Weights of a small transformer language model.
Training: a variant of SOAP for these matrices, 290M tokens, 4422 steps.
Each number is 200 + 40 x the weight over its row's rms, rounded and kept within 0 to 999. Layers, rows and columns count from 0. The size before them is the row's rms in percent of the matrix's.

# layer 4 MLP down (transposed), 640x160, rms 0.0727, rows 465-551, columns 80-119
108,221,214,208,176,337,218,239,240,179,199,194,258,188,141,166,205,221,237,249,192,274,149,206,265,206,175,220,164,197,173,169,222,81,230,204,167,220,175,199,179
108,114,228,165,152,278,261,196,168,141,264,215,189,196,207,164,196,206,173,212,168,242,165,277,178,146,213,191,180,226,120,192,237,205,195,151,207,179,180,165,129
108,212,178,189,211,204,189,173,179,151,241,245,244,172,145,171,166,204,187,182,256,158,206,142,182,245,227,181,143,197,172,209,188,225,224,204,181,200,198,134,195
106,182,174,157,167,198,217,193,278,210,192,226,162,194,176,191,174,168,179,205,204,170,171,239,217,246,274,185,171,252,241,230,286,205,189,210,314,212,191,225,158
090,204,179,168,138,174,140,252,184,198,109,263,256,213,209,200,206,113,153,176,129,234,132,202,224,192,170,151,251,223,184,170,186,260,152,214,273,280,216,208,183
113,207,195,172,207,157,218,202,193,175,185,147,203,167,154,236,162,226,177,296,156,200,167,131,186,244,191,235,181,185,211,172,226,195,196,208,205,162,168,186,170
087,208,166,223,202,215,255,194,255,171,265,187,244,148,215,255,218,212,166,246,303,169,180,244,206,214,150,183,201,277,128,208,157,200,237,177,162,222,210,205,173
100,168,236,171,101,174,193,89,158,232,178,194,215,196,188,224,164,168,297,177,236,166,291,179,150,223,147,232,184,251,173,204,184,211,160,181,219,175,138,185,244
111,232,145,182,199,160,180,211,182,198,132,227,256,176,150,201,169,218,186,197,204,247,223,242,218,236,268,201,219,204,209,249,197,168,224,133,189,198,169,232,169
102,162,135,224,255,218,243,144,152,234,141,190,215,147,197,254,138,255,211,193,188,171,204,208,192,137,247,240,241,189,201,172,176,235,236,195,246,300,208,237,205
105,248,145,233,200,271,142,222,130,211,250,233,170,209,175,180,175,238,224,206,200,186,169,248,175,168,256,199,187,202,234,244,238,174,190,215,181,256,202,203,232
084,155,192,207,227,239,211,252,124,190,213,179,242,140,183,154,232,228,218,263,236,185,121,279,166,198,174,184,228,313,197,145,194,240,158,158,178,186,233,199,227
087,196,162,195,168,205,188,178,205,117,187,156,164,230,197,150,234,192,208,227,168,275,186,231,238,203,219,225,237,163,216,204,242,132,190,191,167,308,202,225,199
090,184,170,188,137,207,250,245,185,280,156,182,242,264,202,265,194,202,206,264,263,258,196,185,230,212,183,252,222,199,204,163,263,183,106,198,246,157,190,168,184
096,247,174,110,232,165,236,216,229,197,184,137,210,182,216,218,189,162,212,180,194,240,221,144,188,283,157,107,254,190,196,193,193,167,172,220,257,156,132,207,210
110,270,184,232,149,146,177,271,178,198,236,178,143,195,190,156,218,185,252,205,173,220,188,184,178,153,187,272,148,205,215,158,150,191,264,222,234,243,187,195,137
103,203,168,180,163,240,141,150,183,163,189,177,142,220,197,160,200,204,184,208,251,221,251,227,269,191,246,219,190,212,192,186,191,159,157,153,213,169,255,196,199
076,193,226,252,212,233,140,234,194,194,140,195,179,192,197,139,222,169,211,173,219,290,179,209,217,237,172,180,166,230,198,198,236,157,165,135,239,212,270,242,238
101,238,233,169,150,243,165,246,186,186,154,129,192,129,168,167,127,211,210,136,186,187,214,166,198,247,211,145,138,150,164,190,194,175,262,199,277,199,205,238,218
092,150,195,230,234,260,226,233,228,105,250,199,224,246,143,164,189,148,157,197,165,174,151,250,164,175,149,190,211,171,243,254,229,248,225,195,207,187,234,222,177
090,255,199,223,245,234,165,143,214,174,144,204,219,208,210,167,217,206,242,221,255,181,133,215,265,153,211,222,227,269,171,249,212,282,224,196,215,204,183,218,127
094,208,172,221,195,212,235,258,167,88,130,230,220,255,173,171,158,191,190,161,172,163,244,125,166,155,132,216,253,123,164,156,197,173,129,207,220,198,245,233,189
099,154,188,159,195,238,222,213,83,212,158,150,189,237,197,216,152,149,207,172,168,156,195,199,236,293,229,188,197,201,282,246,220,232,246,259,224,298,157,128,231
094,210,173,132,211,117,142,157,167,231,165,252,182,249,187,289,188,242,128,196,166,203,201,178,143,198,246,214,201,136,209,238,166,239,234,150,202,186,219,240,157
102,168,195,287,216,242,156,188,164,245,172,167,74,288,147,261,252,152,258,163,217,197,199,215,268,172,258,236,163,238,242,201,243,208,207,155,200,175,204,254,158
107,156,240,150,220,238,163,203,167,191,258,177,245,188,150,102,218,285,208,236,197,218,251,182,169,188,187,224,230,233,266,183,96,231,213,195,249,257,190,124,264
107,175,178,205,238,212,175,188,204,129,248,109,235,227,238,158,179,163,197,190,194,124,117,199,285,217,233,252,148,213,248,255,193,146,159,202,190,265,192,166,184
110,180,178,207,173,169,252,250,190,146,146,158,234,160,151,194,187,172,213,282,292,148,204,182,276,278,154,171,212,215,246,130,215,205,169,194,198,223,194,156,192
097,243,287,213,148,205,191,180,163,176,179,179,188,255,213,170,205,242,227,124,205,226,182,233,196,197,162,130,134,229,155,146,173,140,135,212,173,206,220,205,203
082,247,245,166,251,258,197,160,155,157,192,207,272,231,240,159,185,177,250,262,154,216,209,158,157,218,210,267,207,250,216,164,175,231,136,201,184,252,232,241,249
096,182,179,217,207,185,171,244,276,182,143,198,190,219,149,250,271,230,198,151,231,195,183,229,209,206,246,198,192,193,201,263,236,309,196,146,252,211,175,220,255
112,232,251,218,165,95,231,215,240,217,132,209,202,135,197,205,174,200,224,243,198,198,197,203,232,195,163,126,178,187,132,209,254,279,196,162,178,180,241,233,207
124,203,129,125,222,312,231,157,190,197,172,180,182,199,253,238,210,208,208,189,169,229,104,214,243,204,231,229,183,229,191,314,231,203,215,263,143,261,211,169,201
104,220,164,228,202,91,227,275,310,275,194,152,209,216,173,269,272,193,219,196,224,161,139,244,149,174,195,203,209,173,185,272,204,192,177,272,241,192,215,210,216
109,208,176,231,223,223,226,143,223,166,194,199,223,201,175,230,225,201,156,201,187,230,246,212,148,249,207,196,152,193,267,217,156,166,179,221,168,247,216,186,273
093,209,114,212,172,179,188,228,236,150,229,188,131,194,175,208,260,243,186,207,211,159,224,234,234,179,268,240,211,270,196,232,180,208,138,170,191,198,152,243,222
093,221,290,247,172,139,233,128,216,192,210,171,181,248,264,201,205,166,202,214,183,270,220,255,172,171,213,201,114,159,199,225,217,201,217,235,172,176,215,179,188
093,259,173,210,251,185,282,151,159,249,164,227,125,181,232,235,211,143,194,237,176,186,256,258,164,170,287,232,212,246,212,256,210,186,244,194,161,206,192,194,192
078,284,221,229,201,166,202,198,158,224,178,166,243,185,180,250,166,219,154,134,229,267,189,170,189,153,254,235,190,182,180,241,199,228,240,213,231,189,254,183,152
095,194,185,167,240,225,223,219,195,154,181,190,245,326,185,202,160,259,213,246,226,182,229,224,245,228,208,244,209,234,211,261,156,171,164,259,232,150,199,201,262
095,239,216,211,184,238,179,122,148,170,146,197,143,150,212,236,223,189,219,173,135,156,240,182,268,209,237,210,238,182,127,235,262,161,252,207,181,141,121,228,166
101,210,173,216,194,202,156,228,213,250,192,217,232,225,137,267,177,196,184,117,189,224,227,236,205,133,192,189,170,190,178,209,229,231,190,217,154,224,267,210,164
081,265,207,198,210,137,200,197,225,173,127,111,254,143,177,161,228,123,188,202,190,161,176,233,149,183,186,247,236,152,253,261,213,192,99,204,207,111,196,243,181
105,190,192,181,272,227,245,194,172,183,132,240,181,210,182,196,227,238,191,147,179,129,159,219,181,254,181,185,111,115,179,292,224,225,208,218,149,170,228,171,165
109,239,241,272,251,181,195,180,175,206,168,204,283,178,232,198,232,245,149,213,244,237,179,191,220,184,206,198,147,270,247,215,167,205,275,243,205,186,194,192,211
104,158,197,215,172,188,113,205,140,221,198,178,219,207,225,174,182,218,223,196,206,273,181,150,225,216,155,239,278,235,125,151,202,235,195,140,251,175,198,204,250
093,157,178,115,172,193,214,166,250,227,182,132,177,194,164,216,223,266,203,267,178,174,184,190,151,191,165,307,172,233,162,220,141,150,209,216,267,194,233,207,217
085,195,160,125,167,210,212,250,278,191,218,203,241,250,208,132,251,229,185,199,228,182,178,154,234,200,205,147,120,204,199,95,193,178,155,153,137,241,236,150,233
099,129,208,217,158,207,197,168,175,239,214,220,203,220,230,218,153,217,174,202,140,275,132,206,208,119,173,197,255,197,277,148,173,185,181,284,234,156,177,165,215
099,277,180,156,214,171,222,272,216,226,182,249,170,266,218,220,180,112,257,216,224,211,228,263,240,204,239,167,152,190,151,171,177,142,184,277,166,216,237,204,274
095,205,192,212,180,253,191,163,178,217,246,231,217,121,227,262,189,173,193,197,212,179,214,242,231,253,248,185,161,246,196,180,210,114,268,239,216,178,213,230,251
094,185,182,195,224,177,206,141,271,205,150,220,192,244,181,184,205,234,191,188,193,112,201,162,153,170,253,176,169,126,218,192,152,244,237,274,190,215,195,182,234
091,178,229,185,215,233,211,174,180,171,177,186,235,205,215,192,218,213,246,203,158,204,140,259,191,272,271,186,166,180,269,218,136,188,233,210,261,201,228,256,225
102,160,120,203,165,161,246,168,137,181,308,216,207,242,182,218,218,306,232,255,217,159,230,194,233,237,195,229,176,274,164,301,163,207,207,154,178,227,184,138,194
103,183,172,204,207,130,269,276,191,192,247,137,179,289,230,193,126,172,259,134,271,214,259,138,159,150,152,181,264,212,194,227,220,106,110,201,187,315,196,214,257
088,237,234,175,236,156,114,162,213,95,143,135,225,200,165,167,244,183,231,243,192,151,214,202,217,252,179,199,168,117,162,168,121,283,151,203,183,174,210,185,117
095,282,158,151,157,202,196,207,199,234,210,182,222,181,170,226,208,157,228,193,227,246,124,199,244,219,253,239,268,246,186,155,155,189,277,177,215,239,199,167,219
115,200,192,160,239,153,196,145,151,160,190,174,138,201,218,217,155,231,224,200,225,154,185,234,263,270,254,163,228,182,231,241,235,213,244,254,185,209,216,193,170
084,164,191,162,179,200,172,175,128,224,208,174,205,225,242,246,163,214,162,206,189,192,219,256,170,212,245,183,282,210,180,223,208,86,228,178,198,102,180,199,182
106,244,234,156,185,215,219,239,196,217,192,185,268,210,231,189,195,143,224,196,202,154,245,207,216,295,242,169,126,162,259,157,208,256,163,214,170,260,196,203,131
113,219,266,205,268,117,245,188,274,147,171,261,280,185,169,208,210,207,172,189,199,180,173,269,162,179,216,140,224,114,209,237,141,176,213,181,164,170,168,203,165
101,279,197,270,236,206,209,246,261,279,176,215,155,219,215,262,213,224,213,199,156,217,138,197,238,257,147,210,197,151,151,260,198,252,292,219,159,156,147,240,262
092,205,190,223,219,244,101,201,256,259,226,234,256,136,233,182,166,190,158,165,179,207,166,276,180,182,238,227,152,142,211,175,254,233,202,257,175,141,218,177,210
097,291,171,228,224,170,184,207,183,270,238,244,132,186,206,176,249,255,196,176,220,194,155,100,204,249,215,182,232,215,209,229,123,249,221,176,207,175,184,214,249
098,225,270,189,177,225,190,223,272,144,198,208,195,203,233,300,132,133,236,153,248,263,224,238,200,256,269,187,199,224,218,178,246,163,189,151,166,180,236,220,219
087,231,159,166,202,138,224,196,189,186,219,160,235,261,188,205,205,262,186,212,221,307,202,196,223,170,143,177,280,204,211,231,270,174,185,152,220,150,215,229,198
094,187,190,251,193,225,135,111,188,213,174,196,240,170,192,234,168,150,210,222,166,130,84,192,163,179,214,207,220,194,255,223,102,141,168,221,154,157,179,244,140
118,199,171,181,199,200,224,203,272,165,156,204,212,229,187,239,189,238,184,184,192,241,242,222,200,227,245,201,176,172,271,154,233,228,240,202,238,175,165,243,196
092,190,174,215,127,230,184,183,187,134,187,227,99,176,217,202,221,184,246,196,185,164,203,197,215,171,181,226,181,161,182,237,96,183,244,166,195,140,183,110,174
104,212,250,240,99,175,168,181,200,192,168,223,166,184,206,176,182,226,155,105,150,194,200,176,194,235,226,158,215,279,223,203,175,155,176,144,208,214,210,230,215
117,249,165,147,136,197,144,236,141,143,179,207,203,140,230,194,192,138,187,138,243,189,213,117,229,226,225,189,79,250,165,185,189,181,208,220,173,217,212,213,223
096,191,186,149,192,235,258,243,233,145,225,204,213,190,180,166,260,228,237,214,261,208,227,225,242,159,173,181,205,207,225,124,203,216,128,209,166,220,215,183,166
096,222,166,195,196,172,195,246,227,211,184,222,146,177,257,158,274,245,189,177,208,187,162,214,136,193,143,106,188,164,170,213,197,217,167,167,228,212,137,156,221
105,160,137,220,237,165,180,187,212,137,162,200,304,197,203,237,171,174,193,162,109,166,271,254,190,202,281,164,210,233,173,248,235,254,212,204,244,228,182,209,198
091,242,193,240,227,142,220,146,171,201,261,255,230,238,196,142,186,244,166,142,237,229,141,206,275,209,224,220,249,191,240,175,245,133,146,145,278,211,206,216,202
103,140,215,210,137,121,243,139,163,172,194,235,196,172,169,221,174,231,172,132,232,187,161,191,233,248,261,187,246,170,194,197,233,203,167,199,191,151,231,160,118
088,191,194,152,186,129,199,312,216,275,234,178,221,191,259,241,274,175,144,267,204,183,266,187,239,228,230,185,188,184,165,252,166,164,241,205,297,173,99,158,236
104,156,222,238,166,236,172,209,213,231,175,179,206,233,237,207,235,140,215,217,166,177,203,98,156,189,161,158,146,254,164,190,192,238,175,257,132,176,290,238,170
098,193,257,168,192,192,222,165,206,150,205,186,233,296,272,253,233,264,177,149,141,201,206,261,196,119,210,215,189,199,255,208,179,169,212,157,196,248,278,243,153
101,159,223,325,209,228,243,210,265,216,219,233,202,190,160,199,311,233,211,136,198,223,187,127,239,224,191,206,187,186,143,144,155,199,140,255,234,198,249,115,218
099,244,199,160,213,201,246,211,162,216,169,260,221,185,232,205,251,173,249,258,202,200,241,218,235,194,194,178,195,234,200,189,158,227,149,233,128,163,169,185,145
105,253,192,212,182,193,186,187,203,221,262,202,214,163,235,161,190,144,237,193,228,202,258,253,160,233,119,186,195,246,173,191,182,217,214,146,177,197,296,264,172
112,151,249,224,195,220,184,217,110,231,215,234,183,160,221,194,181,192,183,213,218,161,239,212,152,147,225,227,115,119,255,259,238,159,237,241,129,163,215,159,219
105,175,208,222,206,129,257,196,167,227,172,181,224,165,156,279,267,266,228,218,212,240,223,223,252,173,252,198,226,191,145,171,170,174,219,217,190,234,235,183,265
108,133,231,186,158,189,243,244,138,154,198,174,220,222,193,146,182,210,215,208,204,199,231,242,190,249,240,165,110,244,210,233,178,237,89,270,258,249,228,164,175
091,177,222,251,206,138,263,199,251,197,185,221,178,124,201,181,238,165,268,286,208,210,155,207,190,186,245,204,219,238,187,172,231,194,168,201,219,228,193,155,247
083,250,251,130,208,214,205,167,204,245,145,182,197,233,210,276,246,207,230,181,243,213,202,270,194,265,232,144,200,248,217,289,209,192,242,212,195,143,234,172,214
# layer 4 MLP up, 640x160, rms 0.0724, rows 466-551, columns 80-119
106,167,162,215,161,143,258,212,176,240,204,203,169,179,185,214,216,161,246,149,176,185,194,177,203,155,145,236,236,232,157,246,244,218,151,234,195,201,272,220,177
106,185,170,177,182,177,167,163,202,167,244,175,193,177,217,196,214,116,153,204,139,103,220,175,194,243,278,202,204,103,204,214,207,129,200,244,240,225,222,253,171
094,212,224,150,119,186,224,259,229,208,236,203,214,153,221,168,170,171,195,275,245,256,189,176,224,191,231,213,208,270,233,221,213,149,203,219,156,177,178,138,185
098,191,150,171,190,210,180,226,240,154,207,150,237,192,166,270,155,219,205,241,244,212,226,99,145,146,159,201,218,216,164,181,178,195,131,172,214,159,247,200,187
104,124,277,155,284,176,106,232,150,185,175,249,255,237,234,227,145,267,176,227,212,174,133,232,217,207,193,117,142,227,138,144,184,208,218,142,203,220,215,296,249
097,201,175,172,221,149,225,152,176,188,176,185,186,247,214,168,184,163,220,153,200,235,209,140,143,131,264,193,144,188,173,211,140,174,180,221,205,152,209,160,211
101,192,281,153,266,181,154,292,232,227,137,162,221,232,288,220,158,156,193,122,262,225,277,248,185,171,214,214,196,96,164,178,185,218,217,210,187,144,190,222,209
093,217,148,198,195,258,313,144,229,200,136,228,188,264,214,142,199,216,146,227,169,225,237,186,170,158,244,212,145,233,215,161,162,205,166,216,253,210,208,155,129
096,132,227,261,262,196,151,268,280,254,219,195,197,184,149,258,199,149,151,248,241,215,152,137,253,190,159,146,191,284,264,287,225,152,254,239,220,225,216,192,187
107,236,245,207,159,222,194,164,233,163,226,179,215,179,236,167,225,209,117,243,160,227,192,218,208,197,189,231,188,169,209,151,239,162,198,256,218,186,200,193,219
082,224,281,193,185,208,236,193,289,230,198,254,163,189,158,253,225,207,191,167,209,187,216,226,244,217,259,208,206,197,237,256,251,191,225,246,213,196,252,229,149
089,238,180,223,223,260,237,256,122,189,175,232,184,258,155,181,155,203,252,186,240,217,184,229,195,223,125,242,207,285,204,178,235,192,253,181,222,158,166,189,256
091,190,247,235,242,307,201,162,259,172,193,288,218,196,195,180,201,223,243,197,154,203,162,222,176,178,258,244,199,179,249,222,279,253,256,189,227,233,180,151,152
097,225,270,192,137,208,165,237,191,208,200,223,292,312,175,218,212,193,256,241,260,224,178,231,191,169,149,258,157,185,163,218,228,186,236,237,225,265,162,191,264
108,208,225,192,231,173,187,119,260,167,187,256,132,98,234,125,228,169,224,220,212,238,212,288,180,187,155,193,188,145,215,183,259,184,193,224,187,249,200,125,150
106,262,175,200,145,216,209,178,198,140,212,159,247,162,149,264,266,236,208,207,135,235,237,162,226,185,219,93,238,267,208,165,146,245,184,168,267,253,207,248,179
098,182,190,207,117,179,199,143,189,166,205,258,204,229,152,240,191,231,183,171,179,162,266,166,182,170,196,235,260,189,169,224,164,270,186,191,128,203,177,198,162
102,202,165,89,135,238,236,218,188,148,222,185,204,201,225,208,215,208,132,195,161,218,115,175,149,179,211,169,170,318,196,241,213,245,166,245,226,133,148,145,236
092,132,165,221,177,168,184,198,257,197,236,242,179,282,161,177,254,191,189,206,219,233,193,214,202,253,107,214,204,195,232,246,186,210,138,218,258,206,152,231,195
098,256,189,207,210,204,186,242,208,141,234,191,207,216,209,254,248,160,82,178,177,222,225,223,168,224,245,238,215,212,271,213,266,251,170,201,186,312,228,138,236
096,188,209,175,263,212,197,179,229,156,193,250,134,187,270,179,164,250,224,208,165,160,174,295,129,211,242,230,133,248,213,215,233,208,298,261,186,297,131,189,219
092,189,126,168,197,178,200,196,211,186,228,211,216,142,250,146,263,141,188,182,232,112,218,221,168,179,193,227,181,234,242,143,130,286,130,249,195,181,164,250,210
108,218,267,248,211,195,248,293,211,146,225,162,260,209,210,121,147,138,200,175,212,251,202,243,265,159,173,233,158,243,171,143,212,148,143,198,219,218,179,220,196
100,155,161,235,234,191,210,159,206,197,223,274,149,170,170,216,251,216,165,236,179,238,252,221,170,187,223,203,258,149,195,193,165,142,214,176,198,214,145,162,278
102,196,187,193,230,186,148,197,190,226,232,210,253,265,191,203,175,238,204,187,214,247,275,237,221,232,273,240,134,176,190,201,255,208,173,163,225,160,130,238,209
100,199,185,266,215,150,224,250,245,227,253,203,205,156,251,162,195,272,217,216,218,214,299,150,128,194,246,248,228,278,173,165,248,153,128,153,206,221,177,159,252
094,203,348,206,228,209,195,183,194,127,253,229,178,177,180,233,217,155,225,164,215,235,238,160,107,195,221,184,233,153,187,132,246,212,250,213,258,231,237,158,169
092,187,125,300,154,235,160,221,194,250,106,236,211,213,189,170,241,113,238,170,260,243,302,166,235,240,221,264,208,170,190,251,240,126,178,226,182,162,131,183,180
095,155,235,239,141,160,167,215,229,144,245,197,99,167,159,183,190,161,83,227,181,146,240,211,207,202,212,209,187,110,206,216,198,205,187,160,266,153,97,226,143
097,233,114,233,249,291,179,207,202,190,232,177,125,225,199,137,203,189,154,186,167,147,173,193,221,295,232,241,160,200,232,114,187,215,157,210,151,228,188,209,106
107,185,205,195,202,153,180,186,164,290,160,170,245,188,155,194,187,197,156,158,228,230,256,146,235,207,286,188,274,211,201,178,195,176,214,196,148,150,131,272,233
103,272,208,199,220,244,223,241,253,203,234,206,223,175,199,165,152,188,258,131,170,227,200,192,204,210,151,213,167,270,288,225,232,174,227,193,164,234,209,237,252
111,238,239,223,201,198,260,263,175,186,224,186,215,249,147,225,249,238,186,199,176,239,117,162,214,275,157,197,150,217,227,151,270,255,221,174,145,226,231,183,257
109,247,246,244,220,285,230,212,249,221,218,194,189,180,277,184,187,207,190,210,190,206,170,194,105,150,177,217,158,248,100,166,161,234,207,192,146,308,270,193,216
090,149,250,185,219,214,197,211,191,189,239,171,176,171,235,72,187,245,272,251,206,153,179,231,173,234,143,186,217,209,212,182,233,233,246,198,192,154,214,151,143
098,192,198,135,201,139,164,196,202,160,184,271,240,192,176,184,233,198,195,162,277,187,202,145,222,208,176,192,207,231,283,154,180,232,139,184,203,178,227,275,202
098,151,281,219,109,230,217,227,233,172,174,208,199,181,209,190,238,152,235,149,189,148,222,191,188,219,153,274,194,180,231,206,196,144,202,189,250,195,250,154,305
088,201,217,169,250,224,151,193,181,173,199,209,147,205,182,163,164,218,180,272,198,170,200,268,260,242,204,171,184,117,223,191,163,219,204,152,160,235,151,139,288
098,186,169,264,200,178,178,238,217,196,223,200,231,222,269,227,242,215,147,204,206,269,255,197,144,189,197,172,172,174,239,215,295,199,239,267,244,237,162,219,222
086,136,133,202,238,191,251,280,187,202,239,216,295,218,185,158,216,194,205,213,212,229,214,105,161,200,118,201,171,193,239,158,209,178,129,156,191,251,236,184,239
100,178,189,212,190,191,237,132,178,182,179,235,170,303,198,135,157,239,257,287,174,178,128,136,178,230,224,146,218,197,229,219,233,243,209,217,194,180,171,167,217
099,167,188,213,195,302,205,171,169,172,278,195,100,214,203,209,130,202,218,153,220,210,134,203,234,231,220,168,198,153,87,151,267,230,185,188,214,255,218,172,257
100,170,158,213,224,308,256,182,194,139,167,159,236,193,285,189,222,254,168,197,210,255,182,192,171,268,211,219,188,185,219,183,242,174,211,196,255,148,216,114,167
100,159,209,187,128,267,195,231,281,270,213,132,189,155,180,163,220,106,176,245,189,203,192,173,195,188,230,154,205,154,171,231,232,168,136,190,251,206,222,146,110
101,208,256,255,135,212,168,165,199,238,213,233,271,173,113,147,212,198,103,147,156,212,189,194,250,175,219,198,212,196,180,231,168,163,191,226,227,210,178,229,232
098,161,176,168,288,206,177,211,206,276,165,227,216,242,144,183,201,167,246,215,229,212,202,208,206,180,169,134,238,211,163,208,242,175,180,211,182,202,173,195,222
095,167,212,250,220,162,155,238,183,258,132,148,234,170,193,201,74,238,224,233,163,212,206,217,184,208,182,261,196,187,202,242,162,159,193,177,245,159,125,247,137
099,218,209,186,230,258,282,218,243,232,172,243,202,168,211,201,192,165,313,247,228,183,230,176,240,237,224,199,149,219,229,156,234,202,198,187,100,203,254,157,188
095,162,150,239,119,175,166,157,195,160,217,225,287,161,138,211,210,260,229,193,188,255,203,229,158,191,204,183,180,180,195,200,207,201,178,240,203,187,155,233,170
096,212,249,181,163,201,193,215,257,221,127,241,277,170,249,117,161,310,212,207,219,210,196,202,162,245,206,167,183,208,182,162,149,257,219,198,204,188,261,221,206
095,206,215,207,178,199,141,193,170,173,183,209,196,232,196,69,235,122,289,189,185,187,210,207,175,215,239,163,208,267,181,192,231,215,173,126,221,185,241,192,218
101,128,173,202,138,160,176,200,200,221,176,255,204,201,275,197,243,163,202,152,212,208,241,167,199,168,177,219,197,156,183,170,219,240,202,216,123,200,184,155,192
103,161,254,231,157,220,174,162,234,212,165,229,246,245,247,156,321,122,254,197,253,230,228,173,131,193,178,235,233,241,241,173,150,175,207,199,248,147,198,183,196
101,193,164,281,214,240,235,216,261,178,222,211,221,220,173,242,189,242,224,197,215,170,168,155,259,285,150,245,192,206,281,205,133,256,211,176,210,196,210,159,225
096,164,177,243,87,191,314,236,226,179,224,180,173,242,193,264,197,214,168,159,192,223,247,259,216,203,214,190,250,203,234,228,233,221,231,224,190,165,244,243,177
088,160,184,207,237,220,257,189,203,223,222,152,151,249,248,228,198,157,246,134,262,222,233,168,235,194,185,209,201,176,149,182,200,155,237,217,138,192,151,230,106
103,207,196,163,212,168,168,269,251,175,203,207,182,226,185,216,217,157,204,254,177,253,204,126,235,245,150,177,190,235,176,184,223,176,166,222,227,213,169,273,187
096,232,237,142,280,308,254,207,186,258,188,249,199,205,171,227,235,199,219,297,197,200,275,216,227,152,181,268,172,208,175,182,196,220,207,231,233,220,245,156,191
098,223,213,209,235,186,114,206,184,227,185,189,241,228,198,192,231,191,134,208,198,186,210,207,261,225,222,159,154,170,281,194,190,191,89,254,200,200,283,300,208
104,179,154,264,148,113,203,189,217,150,118,157,260,226,142,151,214,287,186,167,108,170,206,168,146,168,226,157,188,176,230,184,226,203,248,187,184,205,183,200,217
092,218,149,200,123,247,235,200,102,217,224,187,238,169,241,224,224,165,248,220,219,237,171,259,218,181,182,150,140,191,183,218,133,146,171,244,205,277,234,211,265
098,170,266,254,186,178,269,220,185,144,148,193,158,224,158,167,201,213,206,237,219,191,203,98,188,172,106,118,204,198,168,202,140,126,149,137,223,221,220,178,220
095,182,231,171,221,220,192,237,138,174,227,242,252,162,173,221,179,188,288,217,193,226,109,229,226,294,200,228,158,212,215,119,127,266,119,238,164,261,180,226,173
088,165,194,235,178,203,225,220,236,150,159,171,172,181,180,166,223,213,196,203,211,195,182,215,182,205,120,200,160,212,131,201,157,209,120,170,148,180,192,206,236
095,213,228,246,147,214,163,234,245,160,237,199,216,112,248,218,202,280,152,129,173,203,221,188,192,169,250,236,183,96,242,231,210,234,217,227,305,203,123,232,238
100,243,182,223,179,158,254,217,324,170,116,221,216,217,149,157,136,164,202,198,181,195,220,229,146,269,232,234,204,240,250,213,178,133,184,124,220,205,225,158,167
106,238,223,174,198,166,214,164,172,179,161,251,220,210,163,163,237,202,123,183,223,231,212,121,210,210,137,178,179,209,206,202,284,160,212,212,258,236,116,227,192
083,227,222,165,180,208,123,222,256,196,179,197,157,213,165,156,175,195,289,166,176,214,177,242,185,209,134,174,131,213,180,230,221,232,208,248,195,171,129,214,231
100,188,187,187,278,198,222,245,185,119,178,93,217,219,236,118,201,141,187,172,193,232,159,164,192,96,190,281,205,234,151,216,194,181,171,189,243,254,216,195,203
106,232,222,229,156,261,217,191,263,163,225,215,276,202,259,180,189,197,162,179,154,282,212,245,191,206,216,244,203,206,184,209,118,222,212,208,152,253,169,185,166
104,193,190,205,202,170,154,199,145,225,224,185,211,172,230,184,162,274,158,172,182,153,279,214,132,190,257,245,213,179,290,228,176,246,192,254,171,203,250,130,206
111,175,210,218,145,199,202,234,248,184,269,211,295,129,207,207,163,270,248,225,125,227,249,156,278,243,248,213,210,263,127,210,193,204,205,191,218,149,227,179,212
105,241,199,225,264,223,199,226,194,179,141,262,209,230,182,230,206,259,160,242,163,187,250,173,173,236,230,240,210,248,155,218,288,187,145,207,241,218,252,239,242
098,211,242,178,166,200,168,201,161,190,155,297,163,204,163,259,216,211,248,220,174,156,262,191,187,194,167,217,201,228,168,204,244,240,173,142,204,260,170,230,168
102,230,155,218,207,203,150,171,203,186,184,184,259,194,296,161,175,192,209,183,206,284,194,196,172,245,169,244,189,216,210,211,178,192,228,223,204,251,191,204,145
094,161,221,253,178,214,264,161,216,167,192,172,214,176,147,190,263,306,265,220,197,148,120,259,182,190,199,244,164,129,242,151,194,259,160,186,148,197,304,134,217
112,144,155,207,131,196,233,290,245,135,193,193,171,208,158,169,184,186,171,214,202,176,285,261,161,165,262,217,190,150,198,186,216,186,179,204,166,191,213,156,238
103,277,211,200,248,165,110,223,213,246,237,259,163,205,102,195,212,219,206,208,239,283,206,216,159,256,188,194,249,192,140,162,175,259,244,226,236,197,159,241,180
102,192,172,258,241,206,214,234,193,266,222,257,243,254,209,169,203,201,202,116,173,258,196,237,201,230,196,86,220,216,270,172,170,237,165,207,194,201,137,201,173
087,125,267,206,144,159,226,222,232,203,188,247,185,153,137,192,175,220,161,135,179,179,219,168,244,202,179,229,163,252,186,192,241,227,114,248,219,211,143,204,248
102,138,233,266,221,141,193,126,176,194,170,209,216,118,205,227,179,267,252,197,129,241,193,139,178,145,252,134,176,221,175,217,236,143,133,223,144,231,175,201,179
101,205,248,253,207,233,243,243,200,187,127,185,220,143,192,141,152,171,161,283,224,219,194,167,176,81,154,199,133,254,201,193,255,207,253,166,164,227,250,185,231
103,177,204,282,239,230,166,233,230,216,168,200,223,182,174,189,117,145,123,219,140,229,212,232,150,203,174,223,197,174,189,162,149,183,190,273,300,215,234,183,177
097,250,208,157,215,133,238,156,243,259,146,210,168,183,170,237,125,248,141,213,171,243,291,93,160,245,126,122,225,180,200,164,238,190,230,178,249,185,166,214,208
099,179,156,144,227,230,189,150,159,186,249,171,217,252,158,126,216,228,240,170,177,146,232,140,205,167,225,201,197,153,213,210,219,244,194,168,191,244,236,187,189
097,157,154,209,261,146,192,247,182,131,294,209,186,213,196,156,195,208,223,282,177,138,254,150,209,264,224,249,170,196,184,128,234,173,149,251,212,97,173,198,215